python train.py --norm="rmsnorm" --extras=["local attention windows", "gated attention", "capped logits"] --init_std_up=0.0516 --seq_len=1024 --doc_mask=true
Each number is 128 + 32 x the weight over its row's rms, rounded and kept within 0 to 255. Layers, rows and columns count from 0. The size above them is the row's rms in percent of the matrix's.

# layer 9 MLP down (transposed), 384x96, rms 0.0345, rows 77-176, columns 0-31
size [127 105  98  98  90  91 109  89 103  91  99 104 110 102 101  99  91  78 101 106 110  86 107 104 107  99 100  87  97  95 103 107 105  92  97  95  96 102  93 100 107  88  82 110 112  94  96 101 104 116 102  84 103  97 106 105  98  90  94  94 106 106  94 103 109 104  95 108 116 103  84 102  99 101 116 100  96 108  87 105  99  97 101 106 110 100 109 101 117  95 106  92 106 105  85 110  99  93 104  98]
[[131 220 123 167 190 117 159 129 160 127 145  48 134 134 158 141 155 196 102 148  87  76 115 123 131  93  87 118  93 157 126  97]
 [128 130 106 133 151 124  92  97 106 122 142 149 123 187 126 223 119 119 156 149 172 127 144 145 134 172 134 168 171 114  97 183]
 [119  87 142  15 164 134  95 120 158 106 138 159 157  99  68 131 166  92 137 129 106 159 167  33 135  97 102 136 159 117 145 128]
 [147 144 165 136 121 111  84 172 165 111 154  95  82 173 109 158 174 119 223 162 143 124 100 133 147 104  74 138 121 138 182 129]
 [143 138 137 142 168 122 116 100 147 116  89 105  75  93 108 141 113  85 102 125 111 113 109 167  96 121 159 165 153  43 147  84]
 [120 134  85 133  84 127  93  94 167 121 125 128 163 120 124 157  91 155 198 146 132 119 232 116 138 126 125 132 130  38 152 110]
 [141 163 104 140 112  72 138  89 188 123 146 119 159 141  62  85 100 125 109 156 141 109 136 169 135 208 147 103 198  76 123  99]
 [ 87 129  56  46 162 180 104 136 123 140 120 161 126  82 113 144 155 159 145 132 132 141 159 107 114 180  87 143 126 127 142  91]
 [171 158 102 170  93 124 209 102  58 174  84 133 143 115 101  72  98 102 101 129 120 184 102 125 108 137  95 120  76 120  72 118]
 [127 114 139  55 159 163  49 165 160 165  70 149 122 174 111 124 181 129 154  63 147 140 121 115 150  69 140 122 145 185 157 116]
 [ 86  95 173 154  87 115 139  56 165 129 121 125 149 100 105 150  76 142 146 152  93 101 143 135 104 123  70  95 130 109  90 128]
 [118 135 131 139 151  29 123 115 111 143 164 112 105 159 193 142 108 129  92 133 119 144 162 148 208 171  75 147 139 200 118 122]
 [ 98  93 123 135 102  78 140 101 181  62  98 111 153 154 109 190 113 153 141 137 133  82 115 151 175 140  85 146  77 109  97 142]
 [ 99  83 163 136 193 107 126 103 103 104 111 136  70 135 131  70  98 131 106 179 134 113 146 159 141 121 149 107 134 139  54 142]
 [143 164 160 148  70  91 152 149 147 107 113 145 178 104 131 188 143 110 112 151  88 167 157 149  98 133 120  84 145 124 151 143]
 [163 128 135 126  77 126 102 132 220 121 152 133 147 121 158 139 117  67 157 142 135 148  99 167 112 129 177 163 201  66 110 119]
 [ 77  94 111 105  78 179  92 109 201 101 153  85 114  71  50 134 133 125 156 102 106 167  81 138 105 103 127 115 131 124 109 147]
 [157  81 150 143  69 176  40  70 184 124 117 105 112 148  83 105  93 136 142 139 169 159 121 167  86 135 144 153 144 117 153  56]
 [168  93 131 141  69  80 124  67 180  50 155 154 126 180 115 131 107 129 108 145 187 142 150  94 192 146 164 151  97 115 140 185]
 [ 67 186 108 123 128  88 131 161 152  76 156  80  72 122 125 166 163 132 205 182 139 131  84  82 151 140 129 135 167 128 138 196]
 [181 137  57  66 216 169 110 157 129  90 121  98 163 135 116 193  89 150 135 144  99 104 152  84 123 156 148 119 183 142 106 142]
 [ 74 117 191 166 117 119  72 132 189 165 116 168  86  80 131 137 110 137  98 131 161  84 103 129 101 164 105 105 120 160 142 112]
 [128 156 140 163  90 144  89  96 152 170 130 145 127 133 128 173 150 112 153 123 137 139 124 123 171  59 110 143 102 161 123 111]
 [157 150 185 113 126 111 101 107 156 175 101 161  77 110  61 146 187 126 139 147  44 204 163 143 121 103 122 152  98 122 117 152]
 [147 134 138 120 107 120 109 132 143  98 125 192 151 186 150 168 142 142 131 105 122 153 185 126 188 137 167 126 114 122 157 141]
 [ 92 135 152 123 163 103 162 182  92  98 186 147 178 129 108 150 166 181 106  90 126 133 180  78 114 143 200 110 140  97 135 109]
 [ 66 138 161 128 175 121 205  66 146  71 131 147 170  69 159 112 160 111 103  81 144 125 120 122 117  86 106 129 185  75 133 115]
 [ 82 132  99 108 139 109 103 117 185 137 186 131 120 154 111  86 144  97 143  80 111 124  87 178 154 146 134 157 115 120 183 125]
 [ 78  73 155 144 156 102  79  97  79 121 203 156 129 168 119 152 123  84 130 116 155 119 123 145 160 172  80 114 116 105 163 113]
 [198  61 115 103 112 141 100  96 155 104 155 197 130 148 116 128  80 137 142 119 135 169 152  95 168 133 203 109  78 147 175  97]
 [162 135 152 138 101 143 227 129 110 177 204 159 109 110 144 107 156 112 134 148 141 185 120 108 147 135 120  94 121 158 108 174]
 [185 129 148 170 100  84 134 102 120  83 100  85 157 132 115 110  20 164 154 144 122 111 118 119 122 132  58 101 132  49  74 106]
 [142 104 198 118 101 185 163 100 108  94 198  82 125 137 114 139 138 104 127 133  93  76 137 164 136 142 120  89 134  89 189  87]
 [ 85 102 151 195  96  82 109 118 139 132 173 159 104 126  98  98 110 133  88 152  84 135 101  90  87 155 231 178 117 142  86  86]
 [147 138 143 130 144  70 150 170 138  83  44 155 165 126 146  62 127 120 100  59 161 152 181 142 132 122 134 190 134 165  84 160]
 [124 121 101 104 153 140  98  94 125  65 138 160 142 161 162 122 127 168 141 121 152 158 113 151 109 109 163 136 116 175  93 151]
 [148 126 105 108 123 160  84 201 144 147 155 147 137 156 167  74  81 128 120 150 103 152 120 142 124 149 162 160 100 155 121 130]
 [ 74 162 120 106  66 117 171 185 115 103  81 115 113 142 115 170 125  95 122 166 174  80 123  99 213  95 146 175 191 122 123 113]
 [155  55 168 116  79 161 179 121 140 107 110 148 128 128 105 122 141 115  93 126 131 170 118 114 167 108 106 123 155 149  42  93]
 [113  52  99 174 151 115 164 133  94 122 161 122 169 148 116 158 118 115  84 138  93 107 148 143 123 135 190 127 104 135 117 100]
 [160 156 145  62 143 132 164 120 114 133 174 189 152 115 100 134 123 175 121 127 187 146 111 101 149 119  83 187 117 108  94 153]
 [106 176 157 159 146  94 159 201  68 171 128 112  97 214 205  80 164 198 160 172 148 114 128 106 107 117 104 150 106 168 153 158]
 [102 122 112  60 128 123 141 185  58 173 171 129 147  99 129 120 122 134 116 164 156 133  80  97 110 129 143 151 255  76 108 124]
 [100  84 109 132 162 175 138 123 188 142 125 109 150 108 163 135  82  68 192  99  98 110 158 151  95  96 110 119 126 122 114 126]
 [100 133 111 116 126 110 139 102  53  79 166 138 168 119 112 115 109  89 139 129 149 137  85 112 157  60 152 117 137  94 132 157]
 [191 123 126 115 157  95 100  88 142  90  66 132 179 154 139 127  90 161 125 117 154 132 151 202 116 112 134 122  58 118  92 103]
 [114 153 112 136 187  72  77 140 135 168 163 151  55 191 125 133 182 139  85 181 182  84  95 168 131 117 121 138 171 145 102 169]
 [147  82 207 121  91 185 151  78 114  77 135 118  75  94 166 100 148  71 111  86 156 164 166 118 213  98  85  71 109 161 123 140]
 [ 96 114 140 153  91  89 107 194 101  99 198 106 109 136 154 108 160 136  78 178 169 125  99 131 164 159 127 137 118 173 108 155]
 [144 170 116 140 113 120 133 164 113 151 111 105 160 158 204 168 120 102 133 116  62 126 165 113 122 109 159 131 121 131  96  80]
 [107 129 177  87  73 101 151 152 114 112  97 164  77 133  88 146 146 144 107 128 153 109 185 138 189 124 174 109  97 139 112 143]
 [ 83 186 102 129 195 177 194 108 115 121 123  76 142 151 139 128 151 160 154 112 145 130 157 126  93 101 121  92 105 109 149 169]
 [128 112 137 179 182 135  79 110  99  88 134 117 149 144 185 118 102 115  86 165 106 123 106  88 119 116 168 146 203 151 150 167]
 [146  67 210 161 118  69 108 121  85 144 109 124 151  93 126 129 182 145 135 157 124 125 135 108 123 123 137  74  89 135 180  93]
 [113 117 181 114 167 107  96 100 167 101 191 144 108 172 153 118  88 119  98  99 134 180 178 122 136 131 143 124 188 138 109  86]
 [104 125 137 106  70 103 135 125 118  81 116  93 158 123 140 123 100 168  94 130 142 143  97 107 119 136 131 152 111 156 165 167]
 [181 174 111 143 160 168 115  98  84 130 106 118 128  73 191 113 110 109 104 159  93 118 113 157  89  84 132 155 105 135 119 172]
 [131  92 121 126  98  95  66 124 114 168 155 169 102 132 113 117 127 109  84  97  94 140  86 124 110 115 114  92  96  97 110 100]
 [121  60 132 131  82  82  72 171 152 125 135 142 126 118 131 100 106 117 150 104 150 127  87 130 148 122 125  87 146 146  34  31]
 [108 113  91  98 156 123 165 139 120 162  88 106 211 131 128 142 124 128 105 140  69 137 118 140 117 163 174 160 255 134 125 121]
 [ 94 177 170 140 131  96 164 129 174 105  65 102 144  93 109  28 141 162 214 201 186  90 108 153 112 127 117  94 141 169  79 157]
 [127  84 116 157 134 125  90  43 146  75 165 152 105  68 109 102 113 111 147 119 176 117 145 145 117 181 115 105 125  73 143  67]
 [191  40 118 125 148 157 124 164 105 111 116 174 106 160 137 137 167  90 155 151 143 190 157 138 121 111 177 114  91 185 178  88]
 [129 104 104 188 140 170  52  73 171 149 147 121  89 110 111  92  66  89 152 154  93 105 102 119 135 104 113 133 145 180 107 145]
 [149 111  85 110 163 201 145 132 148 148 127 129 133  93 123  93 151 186 122  95 162 181 146 189 154 123 110 201  71  90 110 112]
 [176  86 139  47 143 140 103 144 116 134 142 200  92  76 144 136  65 153 124 130 117  90 110 121 141 130 120 147  59 130 144 169]
 [130 122 113 108 118 130 118 118 148 136 104 186 128  73 121 150 100 131 127 144  29  64 135 144  78  98 111  98  91 154 180 103]
 [ 97  93 154 139 111  92 130  77 126 137  60  90 129 135 154 110 114 161  79 115 148 165 129 107 151  93 148  67 153 107  91  79]
 [124 194 217 184  73 164  84 100 136 202 192 104 102 137 152 131 139  56 126 142 128 170 157 142 137 120 130 136 122 134 127  99]
 [ 88 106 140 112 124  63 116 151  81 130 164 112 156 158  71 150  93 134 108 127 171 131  78 111 175 147 100 148  93 169 167 134]
 [103  98 140 160  56 123 179 149 203 141 117 136 166  91 139  79 117 126 104 107 148 134 121  81  83 131  58 160 153  78 120  83]
 [147 206 114 153 111 163 123 126 147  72 147 159 125  83  97 115 137 136 187 137 115 155 166 137  75 121 101 130 196 128 121  95]
 [102 128 126 119  92 107 150  88  70 165 148 150 171  98 192 121 141 163 164 149 125 123 144 131  87  99  92  52 112 141  74 177]
 [141  63  89 132 201 142 102  99 107  66 132 176  89 120 116  81  90 151  94  98 120 158 152 147 125 179 167  95 179 139 109 146]
 [152 128 147 110 117 139 101 151 111  73 192 130 103 137 123  84 135 134  64 133 133 103 109 118 143 192 109  71 127 110 123 173]
 [ 88 116 192 117 133 144  32 111 165 125 109 140  75 185 126  87 130 130  79 157 100  96  83 175  91 113 101 175 120 149 183  40]
 [ 93 207 126 156  99  52 151 145 106  96  68  80  92 121 113 111 100 109 201 167 175 157 140 198 125 137 149 174 127 115 111 160]
 [146 101 118 140  97 157 129 153 141 147 108 210 127 118 116 106 153  67  73 116 167 138 113 128  57  63 147 193 103 130 157 158]
 [120 113 149  82 151 160 124  81 155 161 147 134  87 157 168 134 155 152 170 121 111 190 104 169 133 130 112 125 117 161  99 123]
 [ 39 162 122 106 144 109 144 144 142 138  87 150 203 124 112 113 116 142 136 109  63 117 195 106 139 171 128 100  82 133 113 185]
 [128  82 134 131 170 119 137 148 174  68 124 115 117 168 128 133 106 124 112 110 121 127  72 126  73 213 157  71  97 150  90 110]
 [156 123 116 111 199 250 173  88 156  87 135 105 107 159 133 110 161  89 204  81 136 134 135 150 115 133 115 157 103 144 140 163]
 [140 134 135 144 100 142 134 107  98 145 131 179 115 127 143 132 158  97  86 160 114 199 172 116 110 120 170 123 110 173  46 122]
 [182 129  86  94 117 117 129 124 112  41 173 165 123 156 135 143 130 111 155 123 154 140 111  93 158 171 140 134  51 123 146 151]
 [210 124  81 144 175 166 120 113 135  65 170 120 168 135 127 170 123 127 153 141 170  86 154 154 104  92 126 133 118 190 101 115]
 [136  86 134  89  55 113 128 101 129  99 120  89 115 142 106  85 157  56  46 159 117 138  83 139 145 154 138 115 132  88 184 120]
 [165 111  65 144 185 119 116 114 149 176 188 130  91 128 134 119 133  84 106 145 112 115 140  87 129 105 163 162  64 146  69 153]
 [ 67 214  59  98 119 110 141 150 100 161 101 164 162 117 140 154 106 156 142 109  95  82 188 125 116  88 147 120 183 103 136 121]
 [130 137 119 144  77 117 119  92 131 143 163 107 119  94 114 100 139  42 167 136 100  82 163  99 132 174 150  79 152 128 129  91]
 [136  82 137 117  99 141 117  88 138 177 211 139 115 116 193 108 110 122 118 158 137 186 154 166 131 133 131 162 172 151  94  73]
 [100 179 114  57 200 156 159 144 148  90 127 113 152 114 101  94 121 121 117 121 129  84 104 144 184  91 131 139 138 106 165 160]
 [105  73 143 122 108 229 131 129 182 120 148  88 152 125 110 130 128 149 137  84 113 104 114 139  96 137 162 167 109  61 103 187]
 [121  92 114 159 147 185 114 157 179  45 168 116 138 136 142 113 156 124 181  74 105 105 131 110 116 152 196 107 127 131 169 103]
 [113 169 112 122 160 138 155 153  39 181  57  95 172 107 139 110 114 129 176 147 127  81  64  72 146 122  96  82 166 140 111 161]
 [133 161 111 106 155 163 188 100 154 114 136  74  91 119  87 109 120 130  83 172 122 133  62  87 127 144 171 119 112 170 121  95]
 [103 147  65 114 101  92 154 151 210  89 166 164  96 104 113 168 120 142 178 109  85 105 111  89 151 177 108 155  81 107 147 132]
 [140 206  89 171 189 187 143 115 138 106 139 162 126 155 137 154 110  77  90 154 166  74 106 159 187 109 133  90 179  86 211 120]
 [179 126  70 165 163 147 146 206  64 123 148  73 147 141 113 146 155 185 112 115 118 127 146 132  95 109 102 140 148 170 138 108]
 [136 103 101 159 122 167 141 128  88  94 154 118 128  88 177 175 116 135 161 148 118 100 141  87 119 122 164 144 120 171  99 102]
 [139  87 146  77 154 126 104 190 131  80 110 174 133 120 128 155  96 161 133 108 154 160 151 127  86 146 161 145 103 115  57 127]]
# layer 9 MLP up, 384x96, rms 0.142, rows 78-177, columns 0-31
size [111 102  92  85  96 110  82  90  86 109 102 102  99  97 110  96  98  98  99 118 100 112  99 102  93  92  92  96  97 105 100  97  99  84  89  93  96  92 104  86  93  84 107 106  83  97 101 107 104  90  79 100 109 105 109  95 101 111  93  99 111 100 109 113 101  98 105 119 113  90  93 101 101 115  95  95 107  97 104 110  99 109 110 115  98 103  90 118  99  98  97 109  97  80 105  88  93 105  98  94]
[[165  73 140 137 121 135 112 144 120 140 104 135  95  75 157 143 150 154  94 127  99 142 165 127 112  78 123  93 121 140  59  96]
 [151 156 149 133 110 183 142 160 152 168 146 141 120 134 155 219 154  88 139 116  78 126 116 130  89 165 137 133 133 171 178 129]
 [125 158 188 149  85 153 139 124 189 142  96 122 126  96 147  86 160 129 123 145 151 110  99  75 150 115 142 117  68 195 153 187]
 [ 73 123 148  71 198  83 164 143  90 142  94 137 100  99  69  89 165 185 107 112 144 179 163  86  74 118 160 112  96 117 107 189]
 [119 107 155 143 127  94 104 173 120 130 148 129  52 137 112  97 135 148 130 120  85 105  97 122 171 124 115 129 103 149 114 156]
 [211  96 192  93 101 128 160 127 122 156  95 105 110 111 119 135 162 145  97  80 108 173 205 108 150 153 115 143 122 110 151  75]
 [120 131 115 109 100 106 154 123 158 106 130 141 143 157 160 130 154  85 149 108 156 129 160 118 164 134 183  53  48 135 144 112]
 [168 141  93  95 194 136 113 155 180 124 115  64  94 111 228 210 217 168 137 111  96 122 150 125 135 131 128 125 147 125 174 111]
 [ 74 137 183 167 156 145 152 143  87 109 122 115  95 107 198 107  69  99  68 124 119 170  90 143 116 112 137  81  93 113 149 140]
 [160  92 175  67 117 113 131  99 110 123 117 112 180  82 137 165  91 118 132 146 181  99 132 145  97 222  95 139 132  84 103 139]
 [118 163 178 159 110 124 131 171 138 173  61 111 128 103  97  68  90 122  85 160 151  74 100  93  60 145  95 119 112  73 128 120]
 [157 130 125 139 128  99 169 144 111 111 122 103 190 126  78  87 137  74  99  71 128 148 107 107 154  84 175 121  92 176 104  80]
 [110 159 145 145 148 100 156 152 172 144 141 182 177 101 120  89 161 126  87 165 129 126 123 207 107 142 141 134 105 107 104 155]
 [125 102 186 114 119 173 163 126 126 151 155 143 117 152 106 135 120 118 110 171 104 188  75 146 126 158 124 119  98  57 106  61]
 [153 101 167 110 111  58 150 130 179 143 145 109 114  97  95 108 124 159 155  83 175 167 215 161 160 119 156 123 116 167 160 121]
 [117 140 143 139 103  95 202 129 127 117 152 101 165 144 176 179 127  69  88 139 115 106 149 163 138  97 172 186 151 148 134 102]
 [ 60 154 136  98 159 144 147 161 114 156  77 155 113 119 132 169 147 175 105 146 144 112 126  99 112 141 139  39  70 141  97 127]
 [ 75  92 179 137  81  94 179 178 105 152 155  98 136  92 141  84 145 141 157 116  77 102 116 150 129 113 119 177 122 110 156 168]
 [138 170 200 110  92 137  93 113  74 132 133 146 104  78 135  75 221 160 109  97  90 134 119 133 132 168 102 150 132  99 153 138]
 [191  63 137 118 100  76 138 139  91 136  54 152 105 119 121 137 135  92 134 118  94 122 190 138 131 205 171 151 127 131 117  76]
 [120 134 122 150  84 142 153 127 141 171 121 139 179  98 126 101 157 103 145 137  97 103 170 174 130 162 120 159 111 130  80 126]
 [ 90 139  92 147 126 114 144  79 132 126 144 151 144  96 141 129 139 140  97  99 145 112 164 143 185 125 114 198  85 164 153 126]
 [139 173 151 141  44 200 135 185 121 161 169 142  92 150  92 184 113 200 146  99 169 129  82 103 106 122 125 150 149 133 155  95]
 [ 87 147 160 114 129 125 116 122  54 123 126 160 125 135 152 195 135 105 120 172 104 118  78 130 118 121 130 147  88 152 117 145]
 [143 156 142 110  99 139 134  90  95 144 156 122  92 171 131 155 114 156 127 178 139 131  69 125 102 102 158 134 106 153  90 112]
 [171 127 125 135 104  53 146 108 125 179 139 119  90 135  96 161 132 101 152 158 124 158 106 137 110 148 162  83 105  85 114 101]
 [192 117 176 149 112 165 163 172 142 150  95 126  79 137 114 127 139 144 136 161 165  95 163  96  97 141 107 102 112  84  76 159]
 [114 106 122  72 110 121 126 139 108 123 110 167 123  93 174 180 146 177  71 128 130 141 161 116 166 102 136 140 184  49 196 110]
 [110 135 162 125 113 112 122 164 145 160  86 118  93 149 120 147 148 116 134 119 126 134 130 186 107 117 109 160  93  73 137 134]
 [ 85 114 120 160  82 153 198 116 113 156 186 143  71 123 139 127 153  68  98 110  75 170 114 172  97  80 156  92 128 206 109 122]
 [151 123 164 113  67 153 129 124  93 111 127 128 125  77 172 130 195 138  82 101 173 154 134 135  85 182 131 105 147 158 170 127]
 [141 166 135 137 141 122  87 161 120 133  66 169 127 112  98 145 160 168 102 118 120 155 108 115 150 131  74 166 122 163  75 168]
 [152 145 148  65 149 141 161 169  67 108 127 111 104  68 189 109 125 162 112 133 163 112  92 155  83 124 130 119 160  84 155  92]
 [144  88 117  98 143 166 151 142 117 182 161 123  80 155 108 115 118 106 133 145  77 167  48 147 111 105 104 146 138  99 111 142]
 [130 119 123 135  95  73 152 122 170 129 116  88 158 120  87 161 159  89 175 116  89  79 101 153  88 153 128 165 144 151 138 120]
 [161 192 123 143 137 144  53 161 145  89 124 119  94 110 146 143 114  97 131  89 154 153 103 173 152 128 161  63  78 121  74 120]
 [133  58  98  86 185 130 130 121 138 148  91 190 140  85  65 108 169 150 119 119 111 129 121  96 167  92 174 198 142  92 164  97]
 [112 147  79 100 124 123 161 169 155 137 161 134  98 130 122 113 131 136 135 105 121  89  96  87 128 157 122 109  92  57 114 141]
 [193  95 112  94 130 119 189 150 144 127 117  82 187 112 156  52 130 147 117 134 169  95 104 148  63 115 124 109 131 124 153 120]
 [144 131 131  97 125 131 117 167 167 172 123 118 125 129 214 132  85 163 128 116 163 145 108 149 139 133 153 117  76 146 116  76]
 [ 90 198 154  96 133 155 187 144 138 112 136  81 117 119 126 147 139 124 126 137 116 141 155 145 122 176 127 173 117 158 146 166]
 [107 130 109 130 101 145  96 112 117 144  45 133 113 116  64 176  99 177 118 127 115 143 127 129 164 102 182 166 181 186 164  92]
 [134 203 131 148 119 149 101 153 128 200 113 150 113 127 137 142  92 178  61 175  92  81 133 121 167 154 135 108 119 104  97  59]
 [110 193 156 100  97 131 122 153 141 148 121 173 108 164 157 145 173 121 163 115 151  85 130  35 166 118 194 153  92 171 132 104]
 [123 120 178  85  66 132 138 162 104 162 152  92  79 122 159 106 128 132 120 118  95 131 125 160 115 184 124  87  98 167 113 167]
 [131 128 120  95 157  80 169 119 149 183 107 133 112 161  88 157 159 119 131 143 179 132 166 113 121 164 171  85 123 155  77 117]
 [102 131 107  79  92  83  96 143 139 139 110 111 121 113 152 137 159 192 112 107 137  79  96 141 119 137 163  86  92 158  88 145]
 [136  95 121 155 177 161 196  78  69 136 133 102 190 165 128 154 123 123 138 141 157 129 109 123  98 182 153 114 122 189 162 151]
 [130 142 105 143 102 109 110 140 154 117 132 125 124 142 145 166 143  98 138 100 139 164 111 152 195 173 179 118  95 119  96 170]
 [166  94 128 103 135 132 111 111 113 144 133 151 163 166 119 148 158 104  96 152  83 143 101 114 113 183 107 149 155 169 151  67]
 [ 98 181 166 154 125 221 113 124 189 109  74  77 153 142 166 146 151 125 130 164 137 137 121 107 153 118 119 120  77 148 165 134]
 [148 173 125  51 115 120 106 137 111 121 142 109 118 152 142 126 163 133  88 166 194 142  99 171  82 156 207 128 137 129 108 148]
 [146 152 122 109 119 131 106 140 168 133  75 139 153 183 137 114 138 131  40  74 113 154 147 121 126  76  82 129 105 107 158 113]
 [150 129 106 155 115 145 103 143 116 136 125 108  81 130 160 124 144 163  90 253 121  96 136 169 135  55  88 157 116 131 113 113]
 [110 145 173 148 138 104 148 129  72 172 129 150 133 132 155 114 137 154 162 237 132 187 161 190  88 116 100 159 114 197 178 100]
 [156 175 111 130 133  95 177 185 128  96 131 181  57 163  47 131 141 170  76 159 118 137 142  89 152 180  69 110  85 151 130 116]
 [149 141 125 106  84 113 121 131 167 124  87 101 160 159 102  87 107 109  99 162 151 156 104 120 128 108 114 112 135 108 181  94]
 [ 86 104 155 150 168 130 130 151  97 107  88 143 157 115 122 140 124 149 128 133  87 138 134 142  92 108 113 102  65 147 148  98]
 [156 189 180 119  82 168 121 165 144 128  92  91 115 145 112 156 116 131  92 151 118 115 118 128 136  87 115 162 168 156 118 125]
 [109 116  90 110  99  93 173 129 110 136 135 169 190  88 193 138  99 126  70  78 135 144 141 104 134  97 146 171 118 126 103  74]
 [126 170  79  86  83 130 127 127 160  93  91 124 181 141 122 148 149  87  99 133  83  95  91 142 114 105 119 178  99 112 169  73]
 [127 132 179 101 112 128 136 132  72 157 141 116 148 202  93 147 135  67 109 146 117 101 147 110  88 154 227  24 102 140 118 127]
 [ 89 120  91  85 147 136 147 159 119 170 133 175 127 130 144 168 172  81  98 120 170 162 125 173 139 140  67  90 130 101 140 116]
 [174 175 145 137 120 117 106 216 115 168 146 102 120  85 112 173 169  93 124 127 146 140 108 177 124 163 142 170 100 133  70 120]
 [ 97 106 144  69 112  84 115  99 135 146 130 144 118 136 109 106 142  61  99 135  88 117 167 150 100 143 149 198  96 116 148 123]
 [119 105 156  97  90 144 163 122 185 184  47 118 124 138 100 164 165 108 174 117 122 103  99 100 154 123 170 107  77 103 100 115]
 [151 100  90 125 151 114  95 119 121 113 106 166 103 131 134 115 185 129 175  92  96 143 130 137 110  99 155 101  85 144  79  94]
 [132  77 179 120 126 150 147 148 104 163  90 114 141 148 125 115 121 129 143  78 158 116 127 121 118  80 162 143 119 165 121 160]
 [148 163 155 101  79 102 139 210 175 102 121 132 133 113 133  77 171 165 141 112 131 136  73 124 162 125 135 127 152 130  76 117]
 [182 114 118 101 123 115 127 103 126 107 141 136 147 109 155 140 149 102 123 157 118 110 138 169 191 158  48 128 143  83 153 141]
 [138 128 164 121 133 104  53 128 157 150 112 125 114 130 117 115 120 124 130 131  81 130  68 152 113 206 127 110  65 109 143 120]
 [171 102  58 104 105 133 117 162 143 123 129 109  79  91 121 111 106 126  74 134 146  97  94  90 104 108  76  74 107 136 180 147]
 [164 144  95 123 111 115  76 143 102 153 129  78 107 148 116  69 165 102 121 180 145 162 145 140  68 135 113  79 130 122  83 129]
 [220 125 114 161 120 100 176 140 163 158 130 160 179  97 145 120 122 133 107  72 104 148 132  63 148 185  99 131 143 137 126  84]
 [179 131  58 129  92  74 161 106  86 100 128 152 141 132 139 135 186  97 102 154 134 111 156 169 128  82 111 153 109  95 149  68]
 [131  79 118  93 139  85 111 130 143 185 109 177 177 116 184 187 109 129 114  93  83 177 125 144 112 125 145 185 122 147 113 138]
 [152 132 163 115 159 117 146 173 130 129 110 147 157 125 143  78 181 171 170 145 151 143 130  77  94 147 106  44 117 188 133 138]
 [115 127 107 186 114 108 177 150 107 138 156  58 171 147 101 127 155 109  96 159 115 135 113 111 136 176 193  84 107 153 128 168]
 [139  99 116 129 109 134 109 133  71 166 141 182 106 138  94 112 142 156 105 190 110 121  93  99 121  66  84 105  77 199 146 163]
 [133  98 125 190 130  70 175 127  95 150 130  85 133 158 198 146  95  73 125 149 126 126 138 169 139 191 185 158  99 145 123  94]
 [183  71 167 183 129 120 104 148 156 128 102 101 111  91 135 111 216 130 117  81 150 148 145  75  95 140  95 109  68 144 113 164]
 [148 178 142 148 153 111  97 105 180 129 118 120 112 110 115 157 174 124 108 107 130 140 102 159 179 154 135 130  84 166 144 105]
 [151  65 149  87 120 133 152 142 145 180  95 148 125  89 106 157 140 202 154  93 100 112  54 101 157 100 165 154  81 120 143 103]
 [118 101 116 148 122 129 136 156 111 126 100 156  44 134 122 102 129 123  95 139  60 121  92  95 129 104 133 157 112 149 113 100]
 [134 134  71 150  77 131 133 130 115 137 133  67 164 124  79 150 137 175 144 180 148  85 202 127  85  92 182 176  88 118 139 134]
 [138  80 135 146  96 133 160 127 113 122 128 109 103 128  93  82 151 137 109 114 111  96 164 150 109 143 112 119  95  57 105 119]
 [ 78 144 162  60  91 113 105 166 115 133  98 132 115  81 126 129 116 148  92 163 129 112 129 157 121  79 157 147 130 166 166 100]
 [132 183 116 171 120 118  75 119  98 156  95 113 168 146 165 166 146 103 127 176 128  84 109 107 116 118 135 151  70 134 114  60]
 [106 194 146 108 112 150 119 156 164 162 128 144 156 118 156 135  95 174 104 127 119  96 114 208 110 147 138  95 118 198 125  69]
 [102 130  96 110 125  50  91 152 142 171 121 137  99 114  81 104 138 150 153 124  92 145 105  87 131  99  41 117 100 157 180 107]
 [ 92 169 148 114  52 106 163 113  95 136 171  39 164 148  98 160 131  81 159  52 155  99 109 197 167 119 139 150 136 123 123 180]
 [127  83 157 135  97 138 193 168 110 135 114 156 148 149 113 156 115 120  81 130 116 155  71  94  59 114 209 153 134 145 150 130]
 [ 93 165  92 113 112 102 152 159  80 121 118  78 151 124 220 136 159 118  85 112 157 111 165 143  97 119 150 133  90  86 114 153]
 [144  94 107 160  55 102 136  43 138 158 143 111  77 134 183 147  82 126 104 107 139 108 107 122 154 180 102 140 120 151 121  96]
 [217 152 156 197  75 102  87 117 122 151  83 164 130 153 124 124 157 181 115 100  93 143 108 130 157 116 124 106 130 155 179 145]
 [200 129 123 115 141 120 129 153 102 143 111 109 123  89 213 114 121 104 134  39 111 152 129 126  81 146 130 128 125 124 136 139]
 [140 124 110 145 118 104 175 153 122 209  77 129 105  77 149 148 115 125 154 112 150 167 200 133  95 152 141  77 145 119 141 155]
 [147 135 146 121 105 114 184 148 103 114 133 144 110  64 149 172 113 129 146 149  97  88 100 139 147 164 181 143 101 120 116 141]
 [109  90 150 116  89 126  92 128 116 150 189  57  82 186 176 145 150 100 141 179 158  75  64 166  84 124 110 151 112 133 166  96]
 [146 108 145  92 128  99 136 161 121  94 134 182 150 108 123 167 219 119  98 158  89 133 132 136 142  94 140 193 120 126  92 167]]